{"n_head": 4, "n_kv_head": 2, "head_dim": 64, "vocab_size": 2048, "activation": "swiglu", "norm": "rmsnorm", "positions": "rope", "rope_fraction": 1.0, "init_std_qkv": 0.0234, "init_std_o": 0.0, "init_std_down": 0.0, "lr_head": 0.0138, "decay_shape": "linear", "train_tokens": 644800000, "dataset": "wikipedia_en"}
Each number is 200 + 30 x the weight over the matrix's rms, rounded and kept within 0 to 999. Layers, rows and columns count from 0.

# layer 12 MLP down (transposed), 704x256, rms 0.0706, rows 471-489, columns 128-255
175,182,164,187,218,227,193,200,263,197,195,172,180,157,167,139,210,190,242,195,170,242,182,236,257,253,252,181,166,145,221,180,184,235,216,165,173,236,217,233,230,197,182,169,262,197,173,177,174,182,240,177,197,197,207,191,176,206,201,171,213,222,236,212,177,201,217,194,160,235,205,189,141,176,222,221,215,187,183,184,127,217,222,208,159,263,240,200,252,180,244,245,221,166,187,207,246,220,166,178,221,147,185,211,193,219,195,184,137,197,155,231,247,259,152,255,185,152,228,218,186,198,177,186,245,168,150,197
225,203,226,106,201,190,242,169,214,234,160,241,200,215,218,254,187,222,220,208,223,205,179,204,212,194,175,198,155,152,214,219,198,164,122,142,211,183,208,208,214,181,243,213,185,245,155,206,191,159,169,188,212,169,229,252,216,219,191,186,178,216,252,171,131,203,156,219,201,291,220,237,211,199,151,152,211,155,187,127,244,236,143,223,235,188,218,218,209,253,183,207,176,190,213,207,133,172,167,218,195,201,216,215,165,227,121,167,159,211,218,229,170,278,236,125,196,229,208,140,172,150,225,227,216,153,190,139
200,193,183,182,237,225,204,146,222,132,175,238,162,188,227,199,172,171,237,210,216,179,159,183,222,242,176,232,155,159,246,224,213,176,192,247,206,177,212,227,154,208,166,211,167,217,237,188,164,198,228,165,167,256,151,210,219,183,210,243,203,216,149,133,208,250,194,206,267,221,242,204,150,233,218,179,162,215,179,239,146,195,220,174,179,152,223,195,175,233,182,223,210,180,201,179,201,233,230,179,144,121,145,180,185,217,196,119,228,192,183,207,186,175,230,230,136,191,211,177,235,169,205,185,192,216,206,186
274,158,164,243,206,184,175,186,185,190,236,200,203,261,164,225,188,211,160,225,170,167,232,173,243,188,202,159,261,202,175,200,227,211,216,248,207,201,205,165,194,197,214,209,206,200,194,259,237,214,200,220,153,246,134,208,186,227,214,218,165,203,262,153,163,204,235,268,209,154,277,214,172,260,197,231,187,238,192,269,203,225,155,181,214,189,146,234,189,200,249,221,172,226,209,210,193,175,249,183,225,193,181,192,235,208,176,174,165,182,200,181,228,228,238,207,238,198,252,182,156,214,222,211,189,217,244,187
208,157,211,227,208,186,228,185,175,154,261,205,208,172,178,229,238,164,170,234,227,164,226,220,136,148,255,191,177,211,245,250,170,143,245,210,246,216,176,229,173,247,204,235,206,149,179,194,221,214,249,237,211,148,141,168,237,241,194,139,170,204,211,195,225,171,167,188,226,214,243,186,188,170,176,211,212,182,200,203,209,175,237,241,183,168,245,172,185,218,212,176,255,269,204,181,241,193,191,248,175,237,205,170,206,200,242,212,191,204,177,201,267,265,184,155,185,179,226,262,149,204,186,176,184,192,216,186
225,198,254,216,172,226,211,141,258,169,234,170,161,209,177,171,199,195,179,212,226,222,168,201,178,202,218,188,194,197,220,170,204,275,188,193,212,133,191,214,217,252,189,207,138,182,200,218,187,179,226,201,208,221,240,140,212,217,179,206,187,185,212,177,284,245,278,228,238,180,190,204,281,216,148,137,189,222,205,212,210,201,199,189,236,249,217,250,196,187,221,187,182,155,226,200,182,237,235,221,193,180,198,214,126,169,165,249,210,199,169,247,185,266,140,223,191,190,209,141,197,175,223,188,231,199,215,209
240,211,216,209,202,235,243,271,200,168,215,183,113,227,192,178,201,215,207,262,185,233,172,198,254,180,257,210,205,206,230,261,234,229,237,206,182,232,177,170,202,238,194,201,203,133,159,234,180,222,239,197,162,251,184,173,188,229,223,219,226,187,185,237,231,228,189,216,220,183,220,156,213,175,236,168,172,237,150,220,225,230,156,191,131,220,215,180,237,179,219,249,259,201,198,166,203,201,163,259,216,193,158,205,232,188,198,272,207,204,198,216,157,158,210,219,161,270,238,180,232,171,200,165,215,238,224,203
219,172,181,165,153,167,232,168,254,220,231,192,194,218,200,198,223,223,244,191,240,192,213,216,211,197,172,171,192,202,183,210,245,192,165,200,228,195,165,221,188,206,245,202,238,218,219,207,202,252,214,189,203,255,198,227,168,143,170,228,186,216,217,230,160,202,199,169,159,225,227,199,205,180,196,184,226,199,253,221,195,227,163,198,210,215,190,228,205,210,201,192,204,167,168,200,199,227,182,250,209,146,185,192,157,196,169,291,211,188,245,207,229,228,182,186,258,222,149,235,171,182,164,166,193,210,174,168
202,162,144,170,204,219,233,215,248,168,196,184,190,203,192,211,184,212,218,147,249,179,172,169,166,213,243,207,190,234,159,129,206,127,181,263,221,185,185,194,223,216,237,168,207,225,147,212,185,223,212,185,206,180,186,206,220,184,184,229,173,214,220,202,191,183,203,197,136,209,214,169,177,243,230,168,188,193,174,169,206,239,139,208,214,206,226,165,200,188,228,190,130,139,185,196,160,184,141,193,183,199,163,229,217,242,191,170,210,219,236,153,203,193,149,169,185,175,231,220,179,146,229,187,219,146,152,210
222,244,137,212,175,174,243,151,190,201,197,202,217,171,227,224,191,205,203,191,177,189,154,201,188,203,135,223,198,264,203,195,167,175,244,152,187,196,185,211,221,195,222,211,214,197,163,213,192,199,231,241,202,198,191,205,230,191,218,197,183,240,218,246,211,191,213,164,142,197,168,227,139,208,192,164,222,222,172,253,264,130,181,234,191,208,192,173,207,223,248,236,166,190,223,200,145,187,208,178,192,155,153,198,247,186,260,116,208,225,244,239,206,196,181,196,141,245,184,205,215,171,233,209,153,132,244,185
232,161,206,190,249,204,156,206,229,119,222,229,148,268,226,182,239,173,217,195,185,231,201,178,183,176,157,199,231,238,181,218,171,196,208,223,201,152,235,226,216,220,266,192,251,256,246,154,218,179,188,201,204,210,210,197,179,194,164,228,199,198,200,207,211,212,170,171,169,205,229,173,216,152,272,166,203,202,231,143,228,172,209,179,170,188,163,200,212,206,117,189,224,270,194,168,246,243,183,158,218,213,165,216,235,203,214,197,159,153,199,201,174,249,167,289,181,166,174,208,192,166,206,179,225,154,183,250
174,203,200,193,142,180,148,216,220,195,168,153,218,182,222,169,235,202,219,165,168,206,177,233,214,238,190,199,168,194,262,278,230,138,180,238,222,168,226,166,124,230,180,220,186,170,222,198,126,199,182,196,181,170,229,193,241,189,209,221,193,246,201,184,218,247,217,189,231,244,183,185,154,132,172,208,219,226,202,158,145,149,210,144,186,227,194,258,178,253,182,153,230,179,171,186,153,192,216,191,184,208,223,209,209,182,228,204,194,161,179,220,227,193,235,194,205,229,185,187,197,180,141,186,182,162,186,194
207,139,144,181,214,191,163,216,209,282,186,192,215,210,175,219,191,203,213,233,184,219,194,161,176,148,174,171,175,168,176,144,195,226,177,234,162,224,247,201,244,177,205,169,234,210,257,210,200,263,207,202,179,198,213,237,147,181,202,194,215,195,200,224,235,216,233,224,223,173,187,193,176,199,216,205,208,216,207,187,212,142,176,210,227,167,184,238,199,182,200,238,164,213,175,260,251,163,215,169,182,188,219,263,162,215,207,149,203,218,153,202,232,182,238,212,197,179,181,164,194,178,204,251,215,157,208,209
182,178,242,195,214,227,190,176,158,208,187,206,202,251,226,206,166,187,247,218,186,210,144,199,170,202,189,219,195,197,190,163,187,186,191,176,200,210,218,172,223,191,188,191,250,195,220,184,224,171,276,193,196,161,243,199,194,206,238,210,217,211,179,197,191,200,249,148,227,163,203,237,242,219,178,207,197,180,228,188,206,202,150,200,209,221,209,223,180,205,211,160,193,184,192,161,195,284,225,223,244,214,202,159,286,182,224,167,209,227,176,191,139,206,295,212,111,236,184,206,213,191,191,193,184,209,177,163
238,192,194,190,231,216,216,278,165,162,209,184,221,208,192,151,209,228,222,184,215,146,185,184,184,194,223,233,171,233,143,185,259,201,239,228,150,150,155,203,209,234,209,188,208,206,200,166,253,192,156,202,205,200,176,217,162,210,233,198,180,182,268,250,155,186,192,185,227,218,227,185,213,179,263,199,207,197,234,266,214,212,202,225,226,261,210,220,245,107,161,198,169,238,225,151,210,183,148,201,205,149,188,216,206,242,153,204,204,217,175,192,189,170,209,236,214,213,194,242,201,163,232,234,224,219,171,185
232,227,178,181,262,242,172,167,158,151,208,197,202,203,215,209,224,161,143,167,227,197,211,224,195,241,189,261,202,253,192,256,270,232,176,173,214,218,170,239,195,156,201,169,134,148,207,207,172,155,247,177,240,152,228,143,204,224,174,170,192,220,237,223,232,227,174,178,222,207,220,188,128,234,177,225,237,235,247,154,224,207,199,143,180,151,210,188,192,177,219,234,236,238,187,206,243,221,192,225,188,214,116,220,192,204,150,220,201,156,174,157,279,216,185,193,170,200,185,203,197,212,233,174,230,190,211,186
178,188,190,226,163,176,241,232,207,172,163,188,177,214,181,215,175,161,211,185,178,169,193,169,173,203,197,181,181,241,170,195,196,215,234,187,221,216,203,169,170,176,181,185,172,150,216,202,153,234,202,197,198,170,212,142,154,190,178,198,180,258,170,191,221,147,154,155,217,212,152,198,200,219,157,194,166,207,210,241,181,211,211,169,181,176,227,215,136,128,182,186,190,168,212,197,160,198,227,188,151,196,211,223,159,186,218,173,133,207,154,170,210,160,234,204,224,238,249,216,216,193,218,180,286,159,167,250
235,179,216,198,209,175,188,150,191,208,232,120,196,154,181,197,185,190,200,204,164,268,199,245,198,187,214,187,215,214,266,213,194,215,211,215,226,172,176,196,188,183,197,231,111,185,243,162,198,157,198,202,212,179,203,170,226,162,221,194,186,167,198,208,230,205,229,167,200,220,176,172,191,217,207,231,193,207,174,212,157,216,235,182,185,197,224,151,226,185,223,215,180,168,209,214,177,225,232,260,206,190,187,170,245,203,249,244,166,211,185,208,229,164,239,183,176,163,181,190,210,209,227,237,212,224,185,228
194,193,213,193,211,225,241,224,220,214,191,200,219,182,239,149,192,179,233,180,184,167,207,228,177,251,208,215,227,227,187,180,225,217,237,141,179,203,232,243,246,203,228,211,196,231,191,161,221,218,147,175,246,216,203,223,166,209,176,186,256,224,193,188,217,190,202,225,210,194,122,180,230,196,242,216,220,213,186,188,145,158,211,184,233,199,206,220,196,162,175,151,207,282,208,205,209,228,206,130,227,216,176,181,259,160,178,185,207,143,223,196,203,229,189,198,199,171,220,190,197,187,200,161,212,167,186,186
# layer 12 MLP gate, 704x256, rms 0.0522, rows 472-489, columns 128-255
188,232,229,173,169,245,242,206,164,235,218,193,254,206,187,238,182,161,194,253,198,206,200,207,170,177,173,198,193,178,179,272,214,167,172,206,179,160,221,226,239,198,181,215,266,232,215,241,212,169,212,140,191,190,216,193,279,189,222,199,183,269,163,188,209,216,145,215,205,142,251,200,161,183,196,209,221,139,124,216,215,217,156,234,198,204,214,229,209,184,164,197,257,215,177,204,188,255,151,214,201,214,271,182,208,173,168,165,173,206,173,175,168,205,207,187,196,182,251,148,229,232,266,193,234,171,251,221
227,212,191,185,195,198,228,175,208,164,213,216,200,179,185,221,181,208,179,181,210,211,232,209,193,213,186,212,204,209,213,229,263,224,178,186,211,229,144,200,183,223,155,267,219,167,211,169,251,222,143,171,207,255,192,203,223,189,168,235,252,176,217,196,218,216,220,234,184,251,182,213,151,187,197,159,201,144,154,199,169,145,151,220,196,181,195,205,210,230,259,227,159,183,183,196,181,198,164,180,131,200,242,196,194,225,166,187,191,192,138,195,172,244,224,206,194,238,216,200,174,152,196,167,224,293,237,160
242,214,228,177,205,192,213,275,142,175,250,230,200,177,124,197,204,190,185,269,239,217,197,202,208,227,153,215,241,211,215,199,182,185,217,208,218,185,195,194,220,188,151,218,224,212,205,226,172,194,148,159,227,219,251,256,184,131,201,241,181,201,180,245,209,216,177,231,212,150,179,166,180,211,175,200,173,166,195,248,161,183,177,165,160,189,187,192,238,175,149,202,145,247,195,213,214,233,125,220,241,210,212,199,229,177,223,216,181,186,222,231,163,165,199,180,256,233,255,253,224,196,246,235,174,175,146,111
226,151,171,207,200,180,203,159,223,224,165,270,183,190,187,138,218,197,203,205,203,185,200,174,195,232,166,165,198,208,250,277,147,194,183,237,170,203,198,190,205,168,177,172,241,228,220,195,207,198,153,204,185,195,203,246,158,184,228,193,208,170,225,236,201,236,176,194,191,172,207,234,203,230,193,201,135,172,218,183,184,164,227,209,161,191,215,218,223,219,249,225,194,194,246,275,157,169,183,186,258,194,243,242,209,209,186,202,162,191,222,204,224,230,226,183,208,199,266,186,234,237,165,212,129,151,221,193
154,208,245,162,201,237,171,222,246,133,182,205,165,120,214,232,192,167,256,166,190,186,231,131,247,180,233,225,228,204,161,273,165,224,185,191,182,189,179,213,211,179,173,173,215,168,219,188,210,145,239,245,202,166,160,177,179,158,169,186,247,176,204,204,210,195,242,210,233,196,232,214,191,242,167,159,159,236,190,226,205,198,236,181,197,189,210,203,199,211,175,215,177,201,122,158,186,219,191,213,214,224,249,188,201,175,219,178,163,179,209,175,180,180,209,177,173,179,229,154,203,215,261,245,169,254,183,227
178,171,257,204,193,193,202,187,192,184,170,244,138,238,139,162,203,165,167,232,224,245,175,158,237,197,233,202,177,219,265,185,164,194,220,232,260,272,178,184,194,229,144,165,152,164,204,243,160,129,195,219,208,204,195,155,163,216,263,231,186,197,192,202,227,236,190,181,212,214,200,185,192,190,189,187,193,191,199,196,197,182,206,224,189,170,175,210,205,205,240,196,252,233,160,240,200,185,171,161,182,180,215,170,264,214,194,240,210,241,193,198,206,254,222,190,179,180,183,214,208,217,196,210,234,259,177,238
192,226,180,169,183,178,157,156,233,220,168,169,240,186,137,182,245,192,213,198,249,208,206,157,229,174,237,179,202,187,192,199,216,260,153,210,274,168,177,156,191,198,156,216,219,172,220,215,214,187,212,203,166,182,259,170,202,206,204,193,200,205,231,167,168,123,219,221,163,191,219,196,178,163,172,174,204,191,200,189,184,209,158,206,182,214,169,230,183,209,192,174,191,204,143,208,212,229,172,180,218,198,242,217,171,219,141,210,224,151,203,248,300,185,296,248,167,219,187,245,214,197,208,149,163,131,193,257
194,293,265,253,186,205,212,188,215,215,190,274,222,207,203,220,135,155,204,198,143,190,230,143,196,258,203,191,237,221,164,250,214,242,234,196,231,251,156,196,224,237,256,211,192,209,193,215,168,168,160,223,185,187,196,226,202,201,162,229,242,245,190,202,200,178,192,220,207,125,207,192,179,207,158,164,193,199,193,228,181,194,200,188,231,181,166,224,200,183,223,198,183,252,207,208,228,240,211,240,192,183,210,239,178,164,170,198,207,183,215,190,191,206,161,158,206,191,174,215,245,235,209,171,178,210,149,218
186,184,176,159,197,170,219,217,202,209,211,140,209,178,217,235,196,186,234,184,181,209,191,192,221,228,177,195,198,186,227,242,197,198,191,212,216,158,227,194,233,193,228,190,205,226,229,228,200,199,183,189,190,269,181,238,275,226,175,225,136,181,192,183,247,199,214,234,203,199,214,197,199,221,167,234,208,182,201,218,211,190,140,261,218,215,195,162,218,161,186,190,166,163,230,256,156,164,220,193,228,222,193,209,192,247,169,150,232,183,156,212,260,190,231,150,170,233,170,143,147,228,204,232,149,173,215,175
217,231,187,147,219,159,216,174,241,240,192,220,190,168,191,190,231,235,198,188,173,159,199,217,221,177,239,215,234,168,211,212,216,221,236,217,204,214,232,230,207,242,137,190,227,227,221,225,141,200,181,190,192,233,190,160,216,200,172,186,153,167,195,156,248,210,199,185,191,232,247,156,198,165,142,184,188,177,173,236,187,91,145,186,179,203,186,202,158,207,209,195,185,210,206,226,217,227,249,164,211,239,238,182,191,180,185,193,182,182,215,170,271,201,234,241,144,171,227,222,222,241,168,263,185,213,184,217
182,221,252,197,193,181,229,194,252,188,230,186,181,203,176,184,208,161,205,219,200,208,210,192,174,189,184,208,181,239,189,215,180,177,193,192,255,181,268,194,259,181,152,182,154,186,237,233,207,121,193,179,180,161,186,229,229,156,202,221,194,157,246,179,279,183,210,186,208,199,181,243,178,173,182,215,223,217,189,182,203,197,166,216,200,261,190,202,225,153,162,184,212,142,227,159,220,129,203,271,162,268,219,208,226,216,182,211,212,217,199,185,180,158,254,197,196,145,219,196,210,192,180,247,242,170,194,150
198,219,175,219,126,214,174,221,168,224,171,194,197,187,185,159,227,211,216,231,191,241,169,147,261,211,260,195,269,197,200,193,245,188,166,244,172,241,147,191,227,183,222,92,181,215,207,213,264,222,232,218,162,206,196,156,222,202,197,194,229,188,187,150,239,169,200,205,204,253,199,173,201,152,204,206,268,210,200,193,226,150,152,209,223,225,194,201,191,147,228,219,170,246,218,253,183,193,170,189,183,182,206,181,170,181,172,173,157,214,178,163,234,217,222,158,217,187,257,210,245,222,241,195,170,217,233,227
166,199,180,284,203,230,169,254,178,220,222,182,222,190,191,239,189,267,132,138,228,200,254,182,200,217,209,222,199,193,242,169,237,206,210,187,216,140,196,187,204,197,195,211,166,234,178,209,225,160,220,210,197,117,210,226,187,237,204,229,222,199,206,240,217,191,226,227,207,211,215,148,164,169,199,234,212,232,203,173,211,184,260,279,268,217,162,232,185,217,204,151,217,223,176,228,140,184,170,227,154,156,206,223,212,201,185,182,137,191,227,209,190,198,233,177,195,239,220,219,180,223,194,227,173,238,144,224
171,182,178,214,190,193,169,190,180,218,226,179,209,168,183,115,193,182,186,197,165,197,192,189,216,164,223,157,221,175,217,222,216,193,187,210,248,206,213,206,228,234,151,163,194,223,179,158,200,209,207,143,189,201,189,182,223,181,219,202,188,190,151,196,210,185,180,228,236,199,197,184,180,210,172,249,228,232,175,207,187,156,191,164,174,235,154,167,190,246,220,222,195,158,205,223,189,206,128,220,187,237,222,176,202,174,196,200,242,191,155,222,210,170,215,243,203,196,215,177,198,242,170,181,228,178,240,214
189,205,238,152,228,187,193,186,242,224,214,210,197,150,213,160,194,210,191,184,200,165,216,180,227,224,178,262,175,180,206,176,210,171,158,192,194,196,150,269,276,177,204,143,137,238,150,227,225,219,153,187,186,192,149,192,102,178,201,204,268,134,245,239,233,221,182,228,150,231,219,156,245,151,174,228,221,182,206,199,220,212,195,219,182,187,210,221,170,244,208,218,201,182,146,179,203,164,162,204,262,205,181,210,163,149,208,217,219,196,178,155,182,204,159,217,136,172,196,258,221,203,200,201,177,241,198,166
180,197,249,233,192,156,225,243,197,177,201,181,171,185,254,245,150,222,180,245,182,199,225,181,176,253,212,254,160,159,201,210,191,171,183,193,223,228,206,227,257,210,183,116,226,196,213,232,202,207,214,207,200,194,193,197,187,269,155,161,210,202,194,192,206,229,169,192,247,190,232,198,180,220,171,188,229,185,242,218,174,253,194,215,138,216,224,153,196,182,227,188,194,187,210,212,203,204,218,210,166,195,223,178,194,134,172,207,235,210,226,225,184,223,142,268,241,233,197,219,241,223,138,186,184,208,180,187
189,189,164,166,168,186,220,208,175,217,217,243,203,214,195,230,142,224,201,220,107,198,220,174,224,266,190,175,200,230,192,220,199,196,234,186,193,181,196,209,176,165,153,187,125,179,224,188,191,185,210,227,172,157,202,238,207,232,237,203,176,187,184,227,207,213,149,214,201,240,204,179,177,191,185,203,214,202,190,210,180,149,184,180,223,141,174,180,176,188,185,245,214,166,238,171,218,228,207,176,218,188,221,156,174,211,175,222,243,177,207,209,241,236,153,230,198,187,230,191,186,222,206,212,197,213,198,230
147,196,228,227,155,225,175,167,211,180,139,180,181,196,209,234,232,168,200,177,206,179,210,179,246,216,114,197,208,236,228,217,198,193,163,289,222,171,184,193,192,186,218,186,209,199,227,191,175,231,170,130,150,178,178,197,231,177,202,185,164,156,207,200,230,158,262,203,171,187,169,211,211,174,202,240,232,220,226,188,200,261,216,190,188,245,222,210,242,153,228,214,217,190,155,163,178,213,131,198,247,241,194,244,197,245,151,184,231,172,169,168,231,209,290,207,195,238,220,220,185,201,206,239,200,186,212,172
# layer 12 MLP up, 704x256, rms 0.0523, rows 472-489, columns 128-255
237,205,206,156,243,208,207,223,244,205,109,236,197,195,208,184,172,177,197,183,165,229,303,226,217,275,215,188,160,253,214,156,165,189,161,217,222,157,177,195,196,254,224,207,237,233,160,175,152,206,203,197,208,224,215,184,216,141,208,141,171,222,149,259,225,215,126,208,201,173,177,209,161,221,171,185,230,201,224,152,249,210,173,290,229,225,253,211,237,173,173,198,171,186,161,194,201,248,224,202,196,182,176,209,204,195,215,188,187,187,246,234,210,212,210,177,182,154,237,147,201,222,243,235,172,193,207,160
187,187,173,257,210,185,253,255,273,219,160,165,172,207,211,181,188,195,189,144,156,208,236,209,197,214,206,227,200,214,175,192,236,175,253,213,219,136,203,198,239,195,204,202,179,230,216,194,221,183,170,205,227,184,214,241,238,201,211,203,174,182,198,278,142,250,170,168,227,195,221,229,231,187,206,235,239,194,193,208,199,202,175,197,179,215,249,226,188,198,190,184,238,197,181,169,190,250,187,217,248,173,220,228,157,214,193,201,195,219,206,240,208,230,108,286,183,230,213,225,198,217,188,205,160,254,204,266
153,158,201,245,163,212,247,235,230,148,156,177,149,224,214,183,229,172,241,154,154,204,213,215,224,212,180,203,226,180,181,154,242,199,193,204,166,181,229,215,203,180,162,215,198,208,217,211,175,175,231,211,189,171,173,209,153,163,155,179,210,139,191,191,246,248,203,142,161,223,222,253,198,195,220,203,207,159,175,159,230,227,234,250,179,221,177,248,238,186,184,177,241,251,193,219,195,249,271,216,186,208,219,186,195,252,194,187,153,180,185,193,201,198,248,208,174,186,276,188,151,285,236,125,166,180,203,253
225,191,275,186,261,165,204,157,187,167,223,165,175,225,175,246,244,238,174,192,252,221,233,198,198,179,163,188,177,220,178,163,224,147,163,248,221,189,195,212,190,192,268,194,199,208,196,171,187,176,181,245,215,243,206,171,218,272,246,183,171,190,233,170,187,208,158,247,205,184,213,235,223,238,193,194,235,139,214,192,204,239,245,187,176,225,197,232,164,149,204,180,212,195,161,195,179,191,242,183,220,242,245,177,144,257,247,237,220,205,139,253,117,168,196,223,154,209,140,175,213,199,185,246,236,197,234,140
192,234,146,156,211,151,212,228,215,188,218,212,199,203,227,144,179,229,176,188,218,236,129,173,231,223,172,185,191,171,252,210,184,271,146,218,227,169,215,173,167,199,195,196,266,184,248,220,214,191,193,217,196,225,203,178,164,185,150,207,192,266,201,206,183,201,198,207,161,233,241,194,242,210,209,179,192,181,249,181,177,231,209,166,215,181,220,128,194,268,205,165,135,163,204,231,186,242,169,173,201,210,217,220,195,244,203,247,199,226,206,192,209,177,166,211,228,226,144,120,221,171,239,232,151,205,156,180
199,205,191,218,178,186,236,127,228,211,194,266,183,201,144,174,224,185,217,234,178,230,211,213,194,202,201,219,212,208,213,208,191,240,225,192,232,182,188,186,249,149,217,222,191,205,158,190,200,180,219,195,248,204,230,232,171,179,181,178,193,148,241,157,211,188,164,179,195,138,246,204,254,191,197,206,226,204,176,193,223,201,266,195,154,220,170,232,238,193,222,238,214,264,205,182,274,200,154,145,195,197,191,203,208,176,186,191,160,177,167,204,201,184,213,205,231,184,219,219,187,211,257,156,203,211,219,264
160,237,287,169,188,239,186,184,188,249,222,210,178,173,263,182,224,193,201,252,149,175,259,175,174,227,211,177,182,191,242,186,225,236,197,230,181,173,204,232,125,111,222,211,173,211,199,138,171,198,111,202,207,189,184,204,194,211,180,166,217,236,163,243,211,219,240,206,178,140,207,163,239,163,208,210,247,233,187,200,220,197,223,226,172,241,201,195,205,180,231,177,218,226,209,155,179,174,217,176,187,178,212,253,200,146,250,200,164,192,185,246,199,248,158,219,239,155,238,189,212,230,199,192,131,250,197,182
178,244,177,181,166,193,205,213,248,211,124,162,224,213,154,193,192,198,184,228,141,220,171,210,242,155,210,229,216,195,200,168,152,187,182,222,176,209,206,205,221,180,206,206,184,228,169,194,167,187,158,201,157,223,198,272,213,212,210,192,159,223,225,223,191,185,180,221,156,180,138,248,175,175,189,185,189,166,230,288,226,192,147,227,146,181,171,229,134,219,248,175,186,214,165,247,158,212,181,198,165,221,165,217,229,145,183,191,197,236,174,172,152,235,189,165,221,189,187,198,188,190,191,217,231,205,264,173
176,215,164,199,210,208,200,218,173,208,222,178,140,168,203,244,209,219,145,157,236,206,244,216,191,226,188,168,211,230,196,227,251,217,248,220,185,209,218,170,196,207,217,187,211,202,153,182,189,183,210,227,171,236,201,212,179,114,219,171,185,196,215,181,193,217,239,133,174,207,215,228,239,159,203,186,261,194,185,177,196,178,189,184,206,166,142,251,200,209,206,159,164,185,215,272,235,132,211,230,181,224,201,169,176,190,212,211,246,216,180,230,183,238,202,206,216,224,252,187,210,231,235,246,196,252,189,233
217,197,129,160,178,165,231,148,192,207,190,250,209,186,130,204,205,163,250,193,171,173,239,267,202,248,161,189,196,171,216,216,239,191,193,205,221,221,249,179,227,173,191,239,154,192,199,146,187,194,150,191,179,221,123,190,186,197,180,211,156,220,195,207,186,223,190,269,207,287,151,189,210,180,191,186,167,218,197,189,152,155,222,186,148,205,156,205,235,204,165,162,231,254,237,126,214,189,209,210,213,194,217,204,164,208,207,202,205,228,137,195,203,237,211,212,182,238,240,173,190,200,230,210,186,230,134,226
197,194,284,188,184,203,233,218,221,244,239,225,211,157,185,238,190,202,150,143,229,190,211,174,178,184,217,176,157,232,214,182,251,204,199,178,220,203,158,230,243,236,210,206,163,212,191,216,257,198,217,192,208,173,224,175,169,208,184,178,192,188,222,173,188,175,192,246,200,141,209,189,247,215,217,193,233,210,236,199,191,249,234,193,163,187,166,243,232,221,168,197,224,176,218,141,218,201,229,200,236,237,257,171,241,233,178,185,255,228,184,188,174,209,162,213,190,260,236,211,267,157,173,168,173,211,200,184
218,201,209,185,201,212,218,149,165,206,250,230,212,214,166,174,188,207,206,202,141,209,199,229,232,276,195,218,234,180,197,253,237,182,206,237,230,175,178,152,250,165,158,202,201,189,162,169,196,188,211,258,196,160,189,172,238,231,251,220,255,166,200,257,210,208,243,202,213,198,239,231,190,212,209,159,163,144,179,215,205,192,177,198,189,193,203,217,185,197,153,210,207,174,162,187,177,235,230,230,195,190,186,174,195,223,205,191,195,192,228,194,178,220,188,216,249,195,246,175,221,188,229,235,109,206,183,250
226,198,202,210,151,250,202,222,193,169,243,212,195,166,171,215,154,202,208,191,215,178,199,195,157,171,179,216,222,217,213,186,211,209,177,214,215,197,221,220,165,229,159,181,220,283,193,182,237,186,205,226,216,231,210,247,163,197,174,170,226,219,189,229,153,221,218,194,232,232,197,195,183,197,191,177,170,229,195,204,132,216,210,215,220,223,195,182,220,156,154,171,165,191,231,186,192,202,135,202,174,185,219,148,194,210,204,210,209,221,195,179,245,190,223,204,187,149,179,195,197,166,195,212,176,145,222,208
192,155,227,177,235,210,208,228,154,173,215,188,239,232,226,179,188,198,218,205,138,196,157,186,141,220,239,187,235,199,150,225,211,183,184,236,144,182,235,191,244,219,202,136,188,164,194,195,239,207,232,180,188,164,173,202,201,174,218,164,220,198,163,224,178,219,234,247,248,217,193,199,181,189,211,239,233,218,185,237,144,197,208,173,213,203,246,169,228,187,235,237,132,190,278,226,224,185,183,227,217,166,221,168,256,186,160,194,271,219,200,205,219,226,215,173,244,189,188,146,212,194,204,178,180,204,187,214
180,180,169,213,189,166,138,241,261,172,175,222,240,241,238,194,183,238,184,229,220,199,245,233,151,188,192,222,168,216,207,235,180,145,235,210,158,231,230,257,160,214,205,198,243,227,182,267,209,169,165,227,198,202,206,214,192,208,264,245,201,167,156,239,122,211,195,151,166,179,239,232,215,217,216,245,173,253,215,204,194,197,178,212,203,202,203,197,214,215,249,190,198,204,204,189,203,174,217,179,204,278,205,152,219,230,218,201,153,243,128,200,197,200,247,211,177,192,189,233,193,248,176,178,195,182,158,197
179,229,227,229,200,153,202,261,240,215,228,238,153,195,195,255,242,134,144,255,166,156,198,176,174,193,191,212,237,249,201,239,199,228,163,160,225,259,200,186,195,230,174,175,241,235,157,178,175,245,195,182,198,210,203,174,228,217,216,195,169,211,206,172,204,223,171,209,220,233,178,233,196,181,216,212,206,222,156,222,154,236,257,162,202,160,147,218,208,249,194,190,187,213,244,212,202,252,208,186,173,174,182,209,226,230,176,187,169,173,229,231,187,194,205,253,176,227,235,225,157,194,199,207,215,194,231,202
179,195,214,149,221,212,174,188,234,203,227,185,211,216,218,224,185,185,190,168,232,184,191,212,169,225,216,198,225,204,195,196,159,190,224,164,203,204,172,179,207,212,240,183,201,181,136,192,188,201,159,223,230,156,230,191,200,195,129,211,214,236,232,238,186,223,224,195,199,207,152,213,197,194,198,169,180,227,207,180,230,190,172,202,203,244,215,213,199,208,211,201,226,215,153,211,198,202,144,153,139,151,195,206,202,172,146,200,133,255,241,238,167,168,206,222,203,181,212,208,177,208,166,207,276,220,164,173
223,159,163,230,204,153,181,123,236,205,174,235,231,211,181,211,187,195,187,212,180,221,182,135,240,195,215,214,217,157,188,201,242,173,161,168,173,205,167,179,257,161,178,179,182,200,174,221,269,201,178,222,234,170,204,233,182,214,175,190,172,225,196,223,200,172,175,176,241,209,191,204,214,220,223,197,181,279,183,185,213,223,204,182,206,170,226,216,207,233,185,270,207,200,169,261,172,176,243,237,196,224,230,267,203,233,152,193,199,122,167,189,204,196,238,167,162,203,215,202,238,168,181,196,214,213,198,213